config = dict(
    head_dim=64,
    positions='rope',
    parallel_block=False,
    init_std_qkv=0.0256,
    optimizer='muon',
    lr=0.00144,
    beta1=0.95,
    batch_tokens=[65536, 131072, 262144, 524288],
)
Each number is 200 + 20 x the weight over its row's rms, rounded and kept within 0 to 999. Layers, rows and columns count from 0. The size before them is the row's rms in percent of the matrix's.

# down: layer 4 MLP down (transposed), 1728x640, rms 0.0564, rows 1273-1327, columns 280-319
# gate: layer 4 MLP gate, 1728x640, rms 0.055, rows 1274-1327, columns 280-319
# up: layer 4 MLP up, 1728x640, rms 0.059, rows 1274-1327, columns 280-319
down1273,093,223,176,203,209,193,176,202,197,202,177,232,218,209,192,215,205,172,172,183,199,238,191,191,195,230,212,233,180,193,193,175,177,223,204,191,201,212,222,188,202
gate1274,098,184,180,203,228,176,242,207,227,177,159,209,200,198,173,238,165,168,207,167,238,201,221,206,180,223,235,216,211,228,166,210,185,191,174,220,242,211,206,231,193
up1274,099,202,216,225,167,192,196,182,191,210,193,172,191,220,211,181,215,210,204,207,186,172,231,189,238,190,220,189,197,216,209,197,207,171,211,203,180,174,181,198,203
down1274,099,198,163,215,228,184,185,188,216,223,186,225,162,176,195,203,209,182,177,188,215,188,210,226,233,172,212,231,198,216,197,221,198,203,216,193,183,167,162,212,210
gate1275,084,178,220,193,200,198,179,240,229,186,186,190,184,176,192,206,218,214,211,229,202,201,203,199,227,203,239,197,227,215,207,215,218,200,199,229,207,205,196,171,195
up1275,089,204,172,180,187,201,184,183,213,165,198,169,216,228,178,183,195,205,206,215,198,234,187,235,181,181,188,225,208,189,191,174,196,238,204,188,190,233,184,234,167
down1275,090,191,193,185,214,228,220,226,222,244,217,217,188,186,179,227,171,218,207,201,225,178,218,195,181,199,228,202,190,255,202,189,205,198,203,187,167,144,204,198,194
gate1276,099,243,208,226,203,160,180,205,221,197,160,207,178,216,170,159,200,201,207,198,177,228,198,197,177,206,184,240,180,180,208,240,175,199,214,202,177,208,225,177,186
up1276,100,174,230,211,206,161,214,227,173,227,187,185,214,241,192,225,209,183,183,178,215,211,196,224,189,202,209,173,225,247,216,228,206,222,199,237,195,191,230,184,227
down1276,103,177,202,205,255,190,200,215,185,238,155,197,188,219,194,206,221,204,206,208,225,209,190,210,200,219,207,186,198,213,175,203,213,221,206,235,205,189,224,182,194
gate1277,104,229,229,202,203,174,189,176,215,201,206,172,199,227,211,182,178,201,182,246,204,201,231,217,171,196,196,208,230,211,181,218,216,204,201,199,246,200,161,217,182
up1277,111,185,216,234,199,212,204,191,224,223,201,213,201,194,197,233,178,202,194,214,200,220,209,170,219,176,181,193,218,204,216,219,198,185,233,194,185,183,200,206,225
down1277,103,203,217,206,169,201,193,199,182,233,161,203,211,198,180,197,200,226,198,218,199,188,195,228,217,192,177,200,212,204,190,186,206,181,219,209,192,190,199,222,175
gate1278,104,231,199,210,218,193,211,197,172,222,180,230,178,200,204,231,221,175,227,202,192,191,214,198,183,225,177,180,194,198,196,212,190,187,216,175,200,203,192,212,192
up1278,112,242,170,187,226,200,174,206,197,203,170,233,195,230,196,211,213,200,208,212,190,187,186,163,217,217,199,205,162,229,234,243,203,208,174,199,168,180,206,191,183
down1278,109,226,192,209,213,191,227,268,178,202,170,176,160,219,198,229,182,216,223,211,214,202,199,205,213,223,204,201,188,184,231,193,221,174,235,202,203,226,191,211,220
gate1279,102,242,201,239,213,213,203,229,202,223,186,175,208,204,212,188,184,250,170,215,198,177,188,193,204,178,185,195,192,191,210,225,197,231,204,193,189,257,158,130,147
up1279,097,179,221,237,187,198,183,197,179,208,187,236,230,181,187,176,183,206,218,223,232,167,214,170,202,197,206,194,222,182,200,223,204,221,184,201,196,247,215,186,224
down1279,097,219,220,185,179,176,224,219,179,215,194,183,218,197,190,188,204,249,181,180,174,180,207,176,199,228,194,225,183,225,172,194,189,203,203,187,210,192,205,155,179
gate1280,097,216,195,227,184,216,171,225,220,182,236,188,190,193,246,159,211,197,196,182,178,221,207,212,247,178,171,228,236,206,215,186,240,197,217,217,195,174,227,195,199
up1280,105,189,217,224,230,227,211,197,182,199,181,232,212,203,184,198,217,202,192,206,187,220,234,168,196,196,207,197,183,203,194,176,255,200,178,220,176,223,169,193,206
down1280,103,176,178,194,204,198,183,173,197,181,199,224,188,211,166,213,191,185,208,200,192,192,194,192,150,228,219,191,189,167,189,155,174,195,190,206,207,179,192,217,233
gate1281,099,260,195,191,181,206,194,198,192,214,216,217,196,229,181,163,137,232,186,202,206,175,223,173,166,191,226,216,225,206,168,207,168,220,200,213,195,212,181,211,239
up1281,094,219,177,195,201,217,195,173,180,190,252,192,163,232,205,213,172,184,228,191,235,211,197,196,209,216,207,235,206,203,137,211,195,223,216,198,211,195,198,184,197
down1281,099,241,200,207,181,206,172,220,171,222,207,217,189,205,211,197,182,225,191,192,204,206,230,187,212,180,176,217,236,208,182,228,162,192,211,176,205,202,212,221,200
gate1282,098,202,195,222,218,201,194,191,211,203,227,196,235,195,207,174,223,160,194,245,198,180,177,224,226,180,194,195,204,217,231,213,244,221,190,222,205,190,249,185,245
up1282,098,203,187,194,164,190,189,174,232,243,209,182,191,217,190,191,222,198,189,192,210,183,202,204,208,186,172,187,197,184,236,175,219,202,232,217,197,169,202,207,208
down1282,094,217,215,185,173,217,225,194,193,174,192,162,209,206,215,178,178,193,223,173,200,206,214,207,181,212,199,189,160,202,202,189,199,191,188,219,198,208,198,178,137
gate1283,084,180,174,206,184,195,211,219,210,175,203,189,217,198,173,178,196,177,247,219,237,240,191,213,182,198,218,214,187,175,127,184,191,183,208,197,189,203,242,183,215
up1283,100,205,185,195,185,188,210,176,226,202,207,213,215,223,235,196,185,206,235,221,161,218,201,248,181,196,236,213,195,200,153,171,195,186,196,191,208,214,254,235,209
down1283,112,239,219,193,250,194,171,189,162,216,189,198,179,200,208,224,238,228,170,181,229,215,221,206,197,208,172,203,227,215,235,190,201,217,208,197,196,205,162,172,203
gate1284,092,218,204,187,163,202,189,189,215,194,214,208,219,191,204,226,218,226,201,221,199,197,215,195,219,184,187,214,193,213,212,208,200,166,213,194,229,210,160,167,203
up1284,091,182,224,223,198,174,185,261,172,189,239,160,200,192,214,211,179,183,227,216,176,195,227,195,175,232,252,195,238,181,190,182,205,189,189,199,174,187,204,214,183
down1284,093,205,210,168,211,199,201,191,193,204,212,159,205,205,208,216,195,174,204,196,175,178,229,206,177,207,200,168,212,220,242,215,278,169,190,192,244,182,215,194,170
gate1285,098,190,192,194,172,164,174,164,216,209,210,209,148,171,207,160,224,202,190,201,188,164,212,206,188,174,186,207,229,201,190,158,205,223,198,187,192,181,234,203,250
up1285,098,214,203,201,241,212,193,188,184,205,210,179,192,195,135,210,181,212,172,197,205,199,170,173,217,218,218,158,196,220,194,195,202,225,196,186,184,208,212,215,226
down1285,100,234,196,194,198,215,180,203,197,168,183,202,186,169,219,210,203,214,196,222,188,223,208,182,200,185,182,207,176,210,213,190,190,223,221,197,211,209,183,186,212
gate1286,098,235,200,203,170,213,219,194,176,212,217,229,196,207,189,201,200,181,225,204,194,201,194,212,190,213,153,211,165,186,175,168,216,207,216,239,227,214,205,212,207
up1286,094,213,145,187,203,160,185,159,227,190,157,208,209,195,199,204,244,208,185,241,178,207,210,182,196,159,215,199,196,194,216,232,206,193,201,193,227,220,183,200,174
down1286,098,205,217,209,209,178,180,193,217,159,210,202,197,158,213,242,229,194,177,185,198,220,198,197,187,180,204,205,201,198,191,201,223,192,168,238,177,201,187,193,154
gate1287,096,195,193,219,185,245,191,149,189,168,180,206,176,187,217,217,192,169,205,187,210,168,211,180,182,225,196,202,207,177,196,194,206,233,196,177,192,170,211,170,199
up1287,099,191,160,221,174,142,196,179,206,199,223,189,177,216,189,207,206,206,260,198,156,200,193,205,199,221,191,217,187,222,185,234,207,163,199,183,193,184,205,189,181
down1287,095,205,201,189,212,203,216,187,195,204,188,202,200,223,223,198,210,212,214,172,204,205,182,200,226,197,177,195,201,191,204,226,186,221,218,220,181,200,184,182,176
gate1288,099,204,209,209,232,190,202,242,186,189,215,195,203,208,260,208,195,195,198,180,190,217,201,186,205,205,203,202,205,208,194,193,203,229,200,195,234,164,187,180,201
up1288,107,165,190,199,201,188,205,201,169,194,220,186,207,206,217,205,242,214,208,226,199,197,221,217,183,206,177,192,192,194,185,188,220,184,199,194,175,227,183,223,187
down1288,101,196,184,205,206,187,179,181,177,179,216,183,201,218,215,217,191,221,237,186,205,181,205,228,204,198,229,181,202,198,185,210,202,183,182,200,238,247,203,212,169
gate1289,115,172,150,196,190,190,220,186,207,211,218,185,171,179,154,202,172,196,188,209,190,184,193,189,208,223,192,193,166,204,230,190,198,217,188,208,212,218,222,183,227
up1289,120,181,173,225,217,224,229,159,200,239,187,216,198,197,173,207,185,164,188,216,185,184,167,201,217,215,182,193,193,215,244,181,204,187,195,226,190,206,221,210,162
down1289,122,175,157,241,234,187,183,204,187,224,189,222,187,210,187,229,195,224,212,191,225,209,169,192,197,209,198,211,204,177,223,185,176,199,194,206,185,189,238,173,211
gate1290,109,206,190,211,173,223,177,197,204,190,220,188,214,198,190,178,208,182,202,213,228,197,200,187,213,204,175,194,169,213,172,205,183,225,199,180,202,209,203,198,183
up1290,114,175,185,210,207,205,193,205,196,189,184,186,198,199,217,222,184,182,202,201,181,217,204,209,206,209,188,226,213,191,222,176,187,188,203,210,190,197,190,220,195
down1290,113,207,164,216,172,205,171,207,183,211,212,195,200,233,187,197,194,187,209,198,228,199,227,187,187,193,212,215,213,223,237,194,228,183,193,183,206,184,178,194,190
gate1291,108,192,155,173,226,192,247,192,197,208,177,222,168,230,206,218,198,202,201,185,188,199,206,202,203,230,201,219,196,202,165,192,177,192,196,182,237,187,207,216,214
up1291,110,188,220,193,193,189,174,223,229,220,196,182,174,192,218,212,198,197,171,227,191,193,174,187,172,182,183,182,210,218,230,199,147,195,208,209,210,216,200,198,189
down1291,108,209,220,213,201,179,168,200,209,184,222,223,166,182,196,222,182,183,215,216,175,227,195,200,203,196,207,205,196,209,205,226,209,202,171,200,220,176,213,195,176
gate1292,102,210,187,169,200,189,196,180,205,169,207,238,203,218,216,191,182,200,208,237,217,201,200,196,150,220,216,197,192,229,201,188,216,202,195,219,219,208,201,199,181
up1292,108,214,224,212,212,238,167,222,193,202,194,215,211,197,201,246,209,197,176,243,194,199,216,184,228,189,204,230,223,180,191,219,206,192,221,152,205,194,184,126,172
down1292,104,209,219,206,213,188,212,191,188,204,212,223,226,227,186,175,197,199,185,204,212,172,204,164,239,224,198,221,206,199,171,181,199,175,151,209,182,206,173,208,216
gate1293,094,221,189,166,240,215,212,189,170,182,172,206,214,224,184,198,221,177,200,213,188,203,180,220,183,246,163,208,223,179,185,179,231,213,198,170,195,176,177,215,198
up1293,098,179,187,217,234,228,211,191,195,220,235,229,179,215,179,211,210,185,260,191,192,188,179,249,202,215,222,230,197,260,237,183,220,198,170,216,200,215,186,209,218
down1293,094,192,186,191,187,180,189,195,199,231,200,191,193,204,186,218,203,209,197,180,227,219,197,160,206,218,190,180,216,203,189,202,206,220,212,222,207,191,188,199,161
gate1294,098,216,197,209,192,202,199,214,189,193,209,187,201,216,164,206,202,214,169,164,179,198,183,209,197,187,220,243,190,193,210,195,151,214,193,192,217,212,213,195,184
up1294,095,208,162,213,178,231,186,166,196,187,203,205,211,235,181,180,207,194,216,243,193,222,198,221,211,217,209,170,216,209,155,238,183,214,161,199,196,230,196,177,183
down1294,100,169,173,201,220,173,242,186,194,194,196,220,190,175,202,201,231,232,204,173,249,208,216,213,209,210,203,193,198,198,190,221,193,216,183,173,229,187,194,246,196
gate1295,094,263,226,209,203,177,205,195,212,230,202,204,222,184,159,158,245,237,174,225,207,154,211,201,178,195,167,213,250,197,214,179,203,203,240,213,174,194,223,239,212
up1295,098,200,206,168,231,185,172,183,160,209,192,191,189,200,217,198,143,189,194,190,196,235,232,233,215,204,213,168,204,206,183,226,200,209,146,239,221,209,212,170,191
down1295,096,203,218,223,243,203,235,237,190,223,172,217,209,209,204,198,220,179,198,184,206,192,195,196,211,223,201,212,175,188,179,200,198,214,181,250,200,164,197,217,153
gate1296,094,214,235,163,195,190,182,155,181,186,196,204,176,193,174,252,200,200,224,181,190,161,261,198,184,199,164,196,212,242,202,185,189,172,203,205,161,201,208,174,182
up1296,091,175,217,194,188,195,198,221,233,195,207,186,206,206,168,201,233,182,178,204,183,223,187,200,226,190,132,212,208,216,201,185,176,184,210,181,204,225,172,212,174
down1296,095,210,223,218,242,216,188,185,218,206,180,180,229,187,192,197,186,192,197,161,220,228,199,177,180,214,161,192,225,198,198,235,234,252,226,179,185,198,223,213,197
gate1297,099,210,194,227,176,196,202,187,202,210,182,180,171,203,187,205,188,230,211,209,243,238,202,196,194,218,181,179,186,203,227,183,189,182,216,219,210,221,203,226,169
up1297,092,184,197,218,193,222,204,214,198,229,206,182,191,193,243,226,200,246,200,211,180,169,189,215,198,191,186,207,188,195,182,208,227,191,188,217,190,182,180,209,190
down1297,096,199,199,227,167,206,206,198,198,226,198,200,192,180,231,189,195,156,187,208,212,159,192,168,189,214,217,218,204,188,198,250,196,195,211,245,212,172,193,234,213
gate1298,096,212,175,186,205,174,222,193,232,171,225,226,175,211,156,179,180,202,217,211,211,209,183,206,173,159,212,227,190,167,212,202,198,211,203,169,204,181,202,139,204
up1298,100,236,177,207,209,187,224,205,182,183,207,201,186,179,208,176,186,233,186,208,214,179,237,207,201,196,218,188,189,189,183,209,223,192,190,239,196,193,189,202,216
down1298,096,198,232,211,227,194,217,195,179,217,193,158,212,172,207,174,220,198,212,167,254,208,200,191,215,216,189,209,205,211,233,181,184,179,206,198,189,217,205,230,204
gate1299,097,207,230,219,201,178,207,251,201,156,168,231,185,183,180,217,212,238,179,214,211,232,203,185,205,207,194,229,218,248,195,186,187,168,217,169,162,191,204,219,219
up1299,101,210,202,201,215,234,203,193,169,208,213,176,180,221,210,168,187,210,198,172,203,200,181,189,181,218,230,185,177,143,183,181,212,197,199,210,187,228,188,236,200
down1299,108,204,215,178,181,176,214,243,205,170,204,240,199,179,217,204,170,213,216,227,238,207,217,216,215,163,207,194,221,222,215,213,170,216,209,179,223,143,195,219,236
gate1300,100,152,202,253,182,217,207,193,209,157,158,145,188,189,203,207,216,211,190,173,190,217,167,214,175,208,184,187,221,207,184,194,173,158,178,181,214,183,228,190,178
up1300,099,229,160,206,214,165,221,186,203,221,241,167,198,208,184,196,184,237,150,200,181,208,223,181,190,204,191,205,181,211,179,204,263,209,215,214,204,210,149,209,208
down1300,100,215,208,222,197,186,205,222,203,219,240,183,176,189,172,208,213,233,182,190,191,226,180,184,194,192,200,186,188,205,212,203,216,207,200,188,199,162,176,214,201
gate1301,104,223,192,177,201,202,203,214,207,199,248,199,204,203,229,193,215,231,217,222,175,185,189,152,204,223,238,164,215,182,207,199,228,158,208,194,200,241,193,203,205
up1301,106,202,184,207,199,227,201,192,181,162,193,213,166,155,188,187,177,192,156,204,202,246,201,196,199,183,193,191,211,225,174,154,218,191,179,215,214,164,204,179,229
down1301,102,187,197,208,244,200,165,185,183,222,226,189,190,167,201,205,207,208,188,207,203,248,225,202,172,163,179,220,168,184,196,168,213,202,218,205,225,211,197,205,179
gate1302,098,181,180,222,182,237,213,215,208,175,242,190,186,211,185,247,182,166,195,208,190,190,192,182,185,195,233,206,239,206,189,188,199,222,186,243,212,188,214,221,209
up1302,094,183,203,178,183,194,250,192,220,208,191,210,208,221,189,177,208,215,167,229,205,238,231,223,214,229,212,225,234,193,192,211,225,204,179,194,197,204,237,227,197
down1302,096,212,194,194,179,218,198,224,213,199,198,196,172,196,197,193,202,182,132,200,222,188,221,212,205,233,212,222,220,208,209,200,188,207,191,167,175,201,207,225,176
gate1303,106,187,177,150,195,200,188,196,200,195,225,195,181,226,260,196,189,251,193,194,195,245,173,196,202,196,179,195,228,211,182,212,185,197,183,170,193,186,232,186,204
up1303,104,204,200,211,205,168,209,191,181,209,192,205,221,205,188,201,212,203,196,197,213,191,210,209,176,204,156,244,168,200,165,213,180,201,208,188,192,199,198,234,229
down1303,109,238,201,251,215,195,195,198,215,233,192,210,221,206,159,204,186,211,213,211,206,180,187,201,209,179,197,232,203,225,232,222,233,188,195,179,240,222,216,153,148
gate1304,112,202,197,178,191,236,182,193,211,162,213,221,226,178,163,212,215,197,217,212,154,204,210,224,223,174,211,227,188,235,200,208,189,225,196,200,243,211,174,184,208
up1304,108,193,191,233,198,222,235,169,215,221,195,222,237,198,170,202,214,183,180,206,184,204,205,200,230,176,226,209,199,195,190,180,207,182,209,212,215,224,176,227,195
down1304,105,220,185,222,200,197,229,172,217,184,218,251,232,206,211,218,228,224,172,233,184,187,205,204,200,164,210,237,196,217,211,197,213,220,217,224,204,219,234,227,185
gate1305,101,170,231,221,172,199,203,217,227,212,197,193,194,202,199,220,190,181,251,221,216,199,166,206,212,192,184,240,221,216,170,217,209,204,162,212,207,207,221,205,205
up1305,104,243,227,223,239,169,219,248,240,211,211,202,222,189,238,210,187,165,184,195,226,184,197,242,184,202,209,242,207,204,196,214,169,196,189,197,170,199,182,195,230
down1305,100,193,204,237,188,232,251,198,213,177,216,223,194,209,202,183,193,197,163,202,210,178,217,229,206,198,196,242,195,188,164,225,199,203,181,176,203,229,227,211,153
gate1306,095,206,211,213,207,186,151,216,193,184,205,213,181,242,206,185,196,187,225,240,203,184,188,192,152,179,187,179,204,195,230,199,232,202,175,218,194,200,217,160,201
up1306,093,222,183,171,188,208,210,191,188,199,207,165,177,192,217,190,182,167,195,187,202,219,177,202,217,178,198,203,236,182,193,190,205,215,186,185,197,179,188,221,186
down1306,093,194,192,166,137,251,190,213,205,184,184,209,185,147,182,206,222,170,179,205,187,205,206,236,236,205,203,189,223,196,200,220,244,215,230,204,212,202,229,190,203
gate1307,099,193,191,202,179,219,226,199,198,179,190,243,215,200,211,218,226,224,186,219,211,175,221,197,213,196,248,228,211,226,178,214,204,216,211,220,174,202,232,210,182
up1307,102,194,196,180,207,189,236,232,175,204,171,189,239,199,216,179,225,202,220,200,158,211,240,180,190,208,201,198,206,194,198,201,187,175,189,182,199,191,200,224,180
down1307,098,228,230,208,175,185,219,203,173,207,224,214,162,212,217,223,220,176,195,221,197,226,201,199,204,189,192,203,210,183,206,204,208,187,186,200,224,182,222,196,198
gate1308,099,193,195,223,236,229,236,196,216,208,198,220,220,170,191,172,179,204,197,196,196,203,213,224,199,196,193,209,209,215,170,199,239,179,202,180,206,232,190,191,203
up1308,097,229,205,230,195,181,209,171,224,223,191,176,208,175,188,200,219,168,219,197,185,198,227,215,208,212,216,216,247,199,187,205,202,219,217,205,195,248,214,185,213
down1308,100,216,183,203,186,212,187,239,219,198,205,221,209,192,247,225,232,218,210,192,195,213,188,218,197,230,189,169,230,198,221,227,163,242,211,188,204,224,217,224,220
gate1309,098,196,182,202,176,188,195,194,170,224,226,177,186,243,193,177,191,205,221,207,188,200,221,167,175,207,209,208,200,196,208,229,197,196,175,205,193,207,202,239,210
up1309,097,203,208,185,239,204,193,188,206,180,225,187,190,203,181,187,187,254,181,196,206,191,175,210,239,229,178,187,167,192,136,199,186,204,222,206,196,204,170,168,194
down1309,096,226,181,197,169,195,183,225,210,235,201,214,200,217,218,187,185,187,244,216,176,214,234,185,168,189,198,173,184,204,186,248,175,179,208,199,197,197,204,193,202
gate1310,103,162,139,225,225,185,189,196,170,195,230,174,186,193,204,199,191,203,204,240,201,197,192,186,196,169,191,201,167,217,209,192,207,167,203,190,215,231,210,178,179
up1310,103,197,206,177,168,196,197,217,229,178,181,202,191,175,200,180,214,223,211,197,242,204,242,200,213,224,201,228,206,225,221,191,181,183,202,205,190,175,187,200,221
down1310,108,215,191,160,213,242,221,205,229,193,155,177,208,197,208,190,215,212,177,207,194,216,205,193,202,222,205,195,201,184,217,235,220,190,199,183,214,179,193,183,218
gate1311,106,194,211,213,198,205,200,225,234,164,191,181,240,202,209,190,179,204,206,205,216,182,197,202,198,188,219,210,212,212,210,188,186,235,231,170,209,203,190,174,238
up1311,104,213,195,206,194,199,192,219,221,209,235,176,205,201,242,163,199,200,213,239,189,209,207,212,203,235,182,186,220,177,189,218,184,218,219,191,205,235,221,231,189
down1311,100,185,211,202,228,222,229,221,202,212,209,194,223,208,232,153,206,172,197,197,216,193,251,219,191,227,201,195,160,225,223,226,174,200,186,205,197,209,207,229,184
gate1312,120,200,189,207,232,233,205,165,241,207,210,228,174,167,212,186,233,191,202,228,213,214,179,197,179,222,193,204,211,177,204,203,160,219,184,205,194,190,199,232,166
up1312,110,206,219,221,202,218,180,191,216,188,196,187,157,238,186,191,213,215,206,216,195,194,187,190,173,222,200,200,191,225,189,225,179,209,185,194,204,194,228,201,135
down1312,120,203,158,211,210,200,196,154,204,189,191,194,175,195,180,194,175,213,163,189,195,175,176,196,204,238,197,208,202,197,168,179,164,193,212,199,179,208,198,188,189
gate1313,098,190,182,189,198,212,167,197,185,207,226,183,188,200,178,211,199,203,163,215,247,216,163,218,207,216,205,164,217,213,184,201,193,223,147,191,194,204,171,162,228
up1313,108,212,231,186,200,199,191,216,201,177,189,206,224,201,185,186,195,208,199,171,167,204,216,177,206,178,185,199,185,191,231,210,208,204,189,176,226,199,209,216,197
down1313,109,208,193,177,231,198,194,200,217,174,187,197,187,208,207,170,202,217,192,175,188,228,231,208,200,222,213,183,232,205,214,194,214,160,189,220,184,194,163,173,212
gate1314,112,188,209,187,203,171,198,214,206,181,204,212,175,223,237,185,205,167,164,221,186,182,240,215,202,186,190,236,180,215,176,204,226,188,205,194,242,188,156,213,200
up1314,111,233,226,177,188,173,186,179,183,220,203,204,187,202,183,188,211,197,191,234,230,214,188,209,189,213,200,215,187,174,169,211,201,234,206,222,178,183,190,211,202
down1314,109,206,215,223,265,208,183,192,213,160,216,218,168,232,189,213,204,197,203,197,200,179,187,202,174,219,170,193,207,207,184,190,168,195,206,166,202,209,176,188,197
gate1315,100,197,216,208,196,169,187,174,235,189,230,172,212,185,175,175,187,213,177,196,192,201,217,208,180,213,205,219,187,242,190,224,190,188,188,201,198,165,192,220,209
up1315,098,187,197,206,159,193,188,181,194,175,205,204,207,186,206,200,224,214,209,209,191,223,195,241,208,175,181,189,193,191,199,193,195,267,192,190,228,179,221,196,199
down1315,098,204,208,182,211,216,158,205,211,210,186,227,204,189,197,191,212,191,217,211,201,196,201,209,195,233,222,212,193,207,219,190,183,210,203,160,203,193,228,178,187
gate1316,110,187,228,200,207,198,205,216,218,188,211,214,202,195,228,209,210,199,207,187,201,178,188,193,155,205,199,180,199,195,200,207,192,230,190,173,204,185,210,215,234
up1316,117,206,210,222,186,218,219,167,217,194,199,177,222,207,199,166,185,205,222,217,199,179,202,184,217,188,179,194,207,198,199,200,208,190,227,243,196,228,200,177,209
down1316,109,218,182,183,179,180,165,180,226,193,205,207,201,200,166,193,203,196,192,176,188,218,198,224,206,212,252,177,213,179,180,236,207,211,203,190,213,213,211,180,177
gate1317,095,202,200,198,198,248,187,229,215,195,211,227,217,210,246,192,240,154,209,209,187,188,201,215,189,217,214,158,182,162,225,187,188,207,213,196,206,200,187,202,203
up1317,100,196,199,184,205,195,189,192,179,201,208,167,179,246,170,206,216,208,182,227,188,213,207,197,213,225,225,195,181,233,212,181,188,161,169,196,172,196,157,171,204
down1317,101,202,168,196,201,184,233,202,202,167,226,202,180,230,193,196,213,193,253,258,169,177,195,205,206,176,188,156,190,194,205,194,234,185,178,195,212,185,215,193,195
gate1318,096,227,183,204,219,206,232,199,222,216,217,209,198,177,157,229,184,234,199,163,222,186,200,173,178,184,218,237,224,225,192,239,216,199,205,233,230,188,202,218,202
up1318,103,216,209,213,201,204,218,222,201,197,220,193,210,201,213,213,209,245,166,164,181,209,185,208,207,191,196,213,165,205,193,165,199,201,191,188,213,221,199,188,196
down1318,098,189,174,176,176,205,168,206,215,159,256,203,196,181,216,212,222,194,154,176,224,205,229,189,215,194,233,190,160,202,174,212,220,175,157,158,223,235,189,169,192
gate1319,095,223,194,183,194,185,211,213,175,188,166,199,202,221,219,222,192,202,208,201,178,205,226,216,185,201,209,208,178,148,177,214,167,201,179,223,203,177,169,227,229
up1319,097,195,193,180,175,203,166,211,244,195,225,180,193,207,192,206,233,199,199,172,193,183,192,200,208,220,242,162,161,173,162,215,228,215,165,199,174,217,206,204,191
down1319,094,210,217,176,230,192,213,212,217,211,182,183,175,201,178,203,195,181,184,200,205,210,238,242,213,201,189,172,156,190,180,214,195,226,183,217,181,194,207,215,200
gate1320,087,214,199,194,208,212,194,212,216,236,218,193,211,175,214,201,180,217,224,188,192,180,182,209,186,186,197,188,205,188,229,228,213,174,187,182,147,187,201,218,185
up1320,088,226,191,220,188,193,213,202,185,200,206,168,215,180,217,194,168,212,208,204,176,208,201,194,185,259,173,184,213,163,231,222,223,204,157,196,189,232,213,177,225
down1320,091,217,232,183,203,251,167,222,219,252,234,219,162,186,211,171,231,196,244,193,190,199,222,215,178,167,221,219,227,176,179,174,183,234,239,203,190,180,181,212,199
gate1321,098,184,197,199,209,227,211,223,207,205,203,203,225,186,190,182,187,207,194,188,196,204,184,193,161,207,189,219,199,213,244,178,222,205,206,204,181,179,193,210,179
up1321,099,184,197,235,201,190,217,212,191,228,163,227,192,209,213,210,196,160,191,173,195,209,190,178,167,204,219,226,194,219,226,170,226,189,169,190,197,215,197,197,223
down1321,101,189,214,237,232,235,216,201,198,187,213,186,220,201,189,192,200,197,177,184,202,230,220,210,187,201,186,207,222,190,190,223,217,208,184,182,222,187,202,195,206
gate1322,115,193,223,208,196,237,200,218,170,198,204,264,198,232,201,188,189,215,173,229,213,196,197,207,176,197,228,185,180,185,225,161,215,195,195,214,205,208,194,204,259
up1322,115,199,199,202,189,197,197,224,172,193,206,240,191,214,183,201,205,215,192,213,193,197,189,187,210,214,238,178,161,179,215,185,201,191,199,184,193,216,202,188,235
down1322,121,163,183,212,199,254,200,214,136,187,163,218,214,191,198,200,185,225,193,219,222,207,215,210,200,212,217,211,228,187,228,213,201,157,199,203,192,186,207,216,235
gate1323,107,213,181,157,163,157,218,189,201,180,223,203,220,185,207,200,226,257,198,202,191,195,217,171,233,196,203,218,172,193,178,212,169,201,179,219,225,206,204,210,242
up1323,107,179,233,199,217,200,227,190,198,210,233,167,219,174,187,206,213,201,220,205,213,184,170,214,173,198,186,178,168,193,200,217,190,196,198,204,167,209,217,175,218
down1323,107,166,205,170,234,175,168,206,184,179,218,171,198,219,242,180,203,199,208,195,204,201,206,191,211,186,203,217,187,190,226,198,209,184,193,177,210,164,197,196,214
gate1324,101,196,201,193,220,198,174,203,233,212,202,203,202,179,223,191,203,220,185,200,238,215,205,203,220,182,227,202,221,183,183,184,215,198,204,215,210,176,204,212,204
up1324,104,168,204,247,195,195,221,222,209,190,179,220,175,168,231,202,225,223,197,226,163,231,214,191,178,225,193,198,217,222,217,131,229,166,202,188,212,222,213,220,194
down1324,104,232,211,207,174,201,215,214,179,219,200,227,231,209,227,173,219,200,166,220,185,203,182,238,189,215,181,163,236,228,208,171,197,218,218,192,213,223,136,213,225
gate1325,105,204,195,231,205,179,184,193,154,188,180,230,219,185,219,199,223,207,225,196,158,156,219,197,186,194,211,173,207,214,174,231,211,273,205,177,226,211,201,195,172
up1325,106,206,215,229,230,183,192,189,204,206,200,212,212,174,207,203,175,189,215,182,180,192,174,166,169,214,220,203,204,204,196,204,213,223,200,185,183,193,217,173,191
down1325,106,177,216,209,182,193,181,183,179,205,178,185,233,174,189,191,170,202,173,198,214,205,195,193,186,196,201,208,194,191,180,197,212,223,191,228,190,195,184,190,188
gate1326,112,226,150,175,188,184,209,217,206,211,162,190,234,202,192,184,173,190,210,227,199,191,206,227,202,190,209,200,204,217,203,202,210,179,202,184,199,183,190,200,189
up1326,109,212,184,183,190,189,200,176,194,180,186,233,229,244,219,220,171,227,207,202,217,205,227,252,189,185,191,225,198,214,196,228,218,204,156,191,241,196,205,187,200
down1326,096,232,192,235,160,230,235,204,225,208,220,189,186,204,191,201,188,172,188,195,208,184,227,204,222,169,136,232,178,209,177,212,197,206,213,184,183,177,210,202,186
gate1327,095,193,208,208,191,215,182,204,243,209,188,192,215,182,199,180,186,197,206,192,193,204,207,191,202,189,193,225,222,218,178,216,185,185,175,182,186,199,224,167,154
up1327,095,213,205,188,192,180,194,217,205,225,188,223,218,243,206,221,210,209,212,207,156,192,186,204,204,199,225,198,231,201,193,187,212,202,201,224,183,170,243,209,205
down1327,092,191,227,186,186,149,221,228,209,175,209,182,197,211,228,210,185,221,200,236,215,205,192,211,178,210,208,186,194,223,179,210,185,212,236,198,238,175,261,177,202